config.toml
d_mlp = 512
rope_base = 8170.0
rope_fraction = 1.0
init_std_down = 0.0
Each number is 500 + 50 x the weight over its row's rms, rounded and kept within 0 to 999. Layers, rows and columns count from 0. Numbers have three digits each. The size before them is the row's rms in percent of the matrix's.

# gate: layer 7 MLP gate, 512x128, rms 0.118, rows 448-454, columns 0-127
# up: layer 7 MLP up, 512x128, rms 0.112, rows 448-454, columns 0-127
# down: layer 7 MLP down (transposed), 512x128, rms 0.15, rows 448-454, columns 0-127
gate448 100:448556483419444472526505481456523490500508475594459574488528447428482515487500458499470472505611525551548537534520525546378516458499467481573561417549562596470491431536423504536462488558487512435411515541483539503444480440352494501545561519425419586523510501584496416505495512492459507492470444470563510494357451516550540497611525501505528438448533480526526439577421539472478552422556
up448 097:520512480472407479529430472486512533527554456558428467455561381468481505476425453538498544582537457479439493513397414394467571470502453512557523444524581521423435477543472513516526528463405567491455510516595553465515532442507493601575527437521469553465518430504456559489391558576472561551449507432527522452464492563583462499573529499520535465533557437532504491489426557530499507571615
down448 100:350428476556458486524556524509404505527520469499500503463485494577477529405535496531494449483527495496523508563540526462480482489507409513626589472520516482520455445504486587441556495497563540592378553443567528552465540548476456480509582531555428541590597535513511529479540501495498546400396501424447536523454502471544511380497448441566468485533445507551501504569422447532469530524566
gate449 106:498465517463498496472514450409471439486481521436541559431437517524537449391414543483497561497424530547493588522478512528510528466494551553456461552481486494436482506528520466419469443531517423457453421517489455517557462495432570654419436439545456420542503514541564616485452416465535602545555501522398521537546474512473521504471442592499587482530517397593507475515497524524523410491461
up449 111:492514495478567569528600491486511447515487552505462473490494569513548460566417518487481488538518582509501544533490545549460526468501504524389592471526594425477445518463525470520485463537650557467431536664480404482497471432502496500509532483589440496423464484547537389484496497478496549530554573476392474438493536436475506473529452581473512477549464528497530355440499586540554508472475
down449 106:503529482528479537451553581553438548553573499544520504530512536506491526594447521446412507613483566493583473593528600585594457484533382464480515458452491466504428586526516459518539507442517502458477617531456389513421507480453485520484483501535511568413467555444520431581537498476501551497509479476460450479572519420456566482533513538541480476578400531434529518482443503424453423516431
gate450 100:491508559476532485396525525558516529513603535488412568535489470588415584481560464528500533495483458466555479518542540567471412498511489504553498437479432479463474448570572496533388513504479475471425431535418510558520491552511505588527479540520563595585391478442472463413465572476472433472500488539474438457460359428516545437542549495459525583561517500550566481535555478527513538438434
up450 101:485555485485492390518482541515445594451486405486484514533578453464421491452504610413558493486618527486478522510554414550542559551528519477433463593553392476574516504494504456476520503395499582457486523512645544461460530508540499496412536445476513493445616482535525467449536454485540478461539508474491494550541436463564521579492494463527534427581517426524511514539599502474588490496531
down450 102:468541482454497495511544551425451505530427479540578548487549547434578500517492509539533406495503497517376543452548496400548503427520524466383507573517550498420467589454489534417463532630535497550537505498513452462564570548521531430433427522528542476419559557571518484462565524485545553542514596404502527559459565566499475582545538495436564426431496464502437517487501470443525468540546
gate451 090:497491432568525421467515570424546485582524504450484487530427500535555556506454515495486397419493502492524543482467429480468556615434418586550542475495550507503567528468493520460413535511530529470544512531429497469570470535570488552447516435483556547459511482400568407448542436485499534456550587532491490445519434402489530627549508517448541500504622440477443520499447518465422423579469
up451 094:475512584578485498392402472442536552485466459462486464518556510414484487454398494581485484487516510533512577395524535546470480509490553602574496452468551565559516478630409443485514424493457468545509559537516444476485541501513489495571564518453493502439499503521449522517434511437404518426485480527595607480515505426449615458586448519528522560490485426449563423487502523547440558498520
down451 093:557492516565437521548500510520566543468553512471489544497614561426492481539533407532457471591565473503565553425492503462521441523623527518464467534535460536530531571462439474557536450567516426517592422455533499528463467407543447484475516431492412555486467590407432516486556512514566459501453459546565533487492482487483510600497509618495598577418527477476429538589497489563565530483495
gate452 098:525394398477510526524475531461594613492492415524573447528455509538562506569483465369511485473484447447504540434459567489473482385473474433383547516515405486485494593504485553489523427553440492511519384390591520564508458501412527489428511525456487535519468572445507495510479529532494485440549500503550468379434547430475526480570513495555480465506505499440436447516513478476459544503497
up452 107:430462446539537534491448569518519520593474469586546469544564488469543522507588524497506453507537488509497535494428559523523440454501513481426586568476488464552463616422564497475507489586389540365490438519554459480413482498395585431480351506494572459374483506438516531477510528509536464494518586531478535473544593532545452496485492419550524480531537499487558484546524486508553444520550
down452 105:463456456501522484468402536491541528570455518486556494439521531498403594415543542499495474486485442484530578519407517467554553454486507430485535513538516521486506461477575500503585528470425486479482494624566474589494549525448473472463507578432533572497497501542541514478452401553444504552601502421445545524424522469505546577503415570502398434536474392484560458529422531384554535563526
gate453 087:425490511429496430535531586496487480517529468542482452486542456531512497478546520472528516453443526528530483407366516482475412510447466474488377564526474478543510472504546569436519531567502523482545516449481455479623535508488530524486435480532533421567513497428403509474546459505623551436597503469556565502486664504563489594524477526574392436542435491472480466498486497463441439569496
up453 096:577513503485548479443445488462386579528525481561575495449486566463531424555487578566508394521399516520471499441516486546431513502502473545511615524498444471470559504443488430447534476482539447493498531390429434465570526495582433523483476497502494556476449528478554533468468393438503491400480457503543524521466444513417456498558452572557512402470479598452506425506425538545481541478616
down453 093:606523512454447546520517473506428484458479537550547482504424501549523519600439446491410562520521517505528572490537454491539559517494503514600459493511447541508514542454447474439525572459500458538528539438533524378557562576543434535479547474452518517546452474478493556462521550461341508537583446543610528554478472493502460420485540404435622536555417488563491427466520519468487483570425
gate454 100:458526538369553513491483576503446536509495550513519443576531410430516518518564554540582492490535488503480505430480515572540515421441560529559351503471553587480503551505405462482503517537561458381495484474507502500618479465447447476540452453554459513528510465448449588563415480460525489482494487562451614486459461540458417545563515454461448555448481513539456560518539501579461546410484
up454 097:435503437486520453451434515533475542460458523493510512503510484412563456398484498520468509412484531432465529489449485567448464439499530536494523505457468567608567510559457545490583428521447407428447550590499499527458546520522467380498472437527517481528510567464433609498528485489497519507526569550598495594561476437545478519430518458475510620424420497507400460501473455613443529570530
down454 100:462444439393441526389463425530525553471433451513535503555532437432527472529449560439449461484530495505500537516398497509488445489506505488624486549528536467471499641490489555528554585556553463407486459511510426496592489427562488421518480492474483502460387559388495550573602588491410471501513501432481490507543566435480530457485527456451436446442431512515523473481514483498461554489520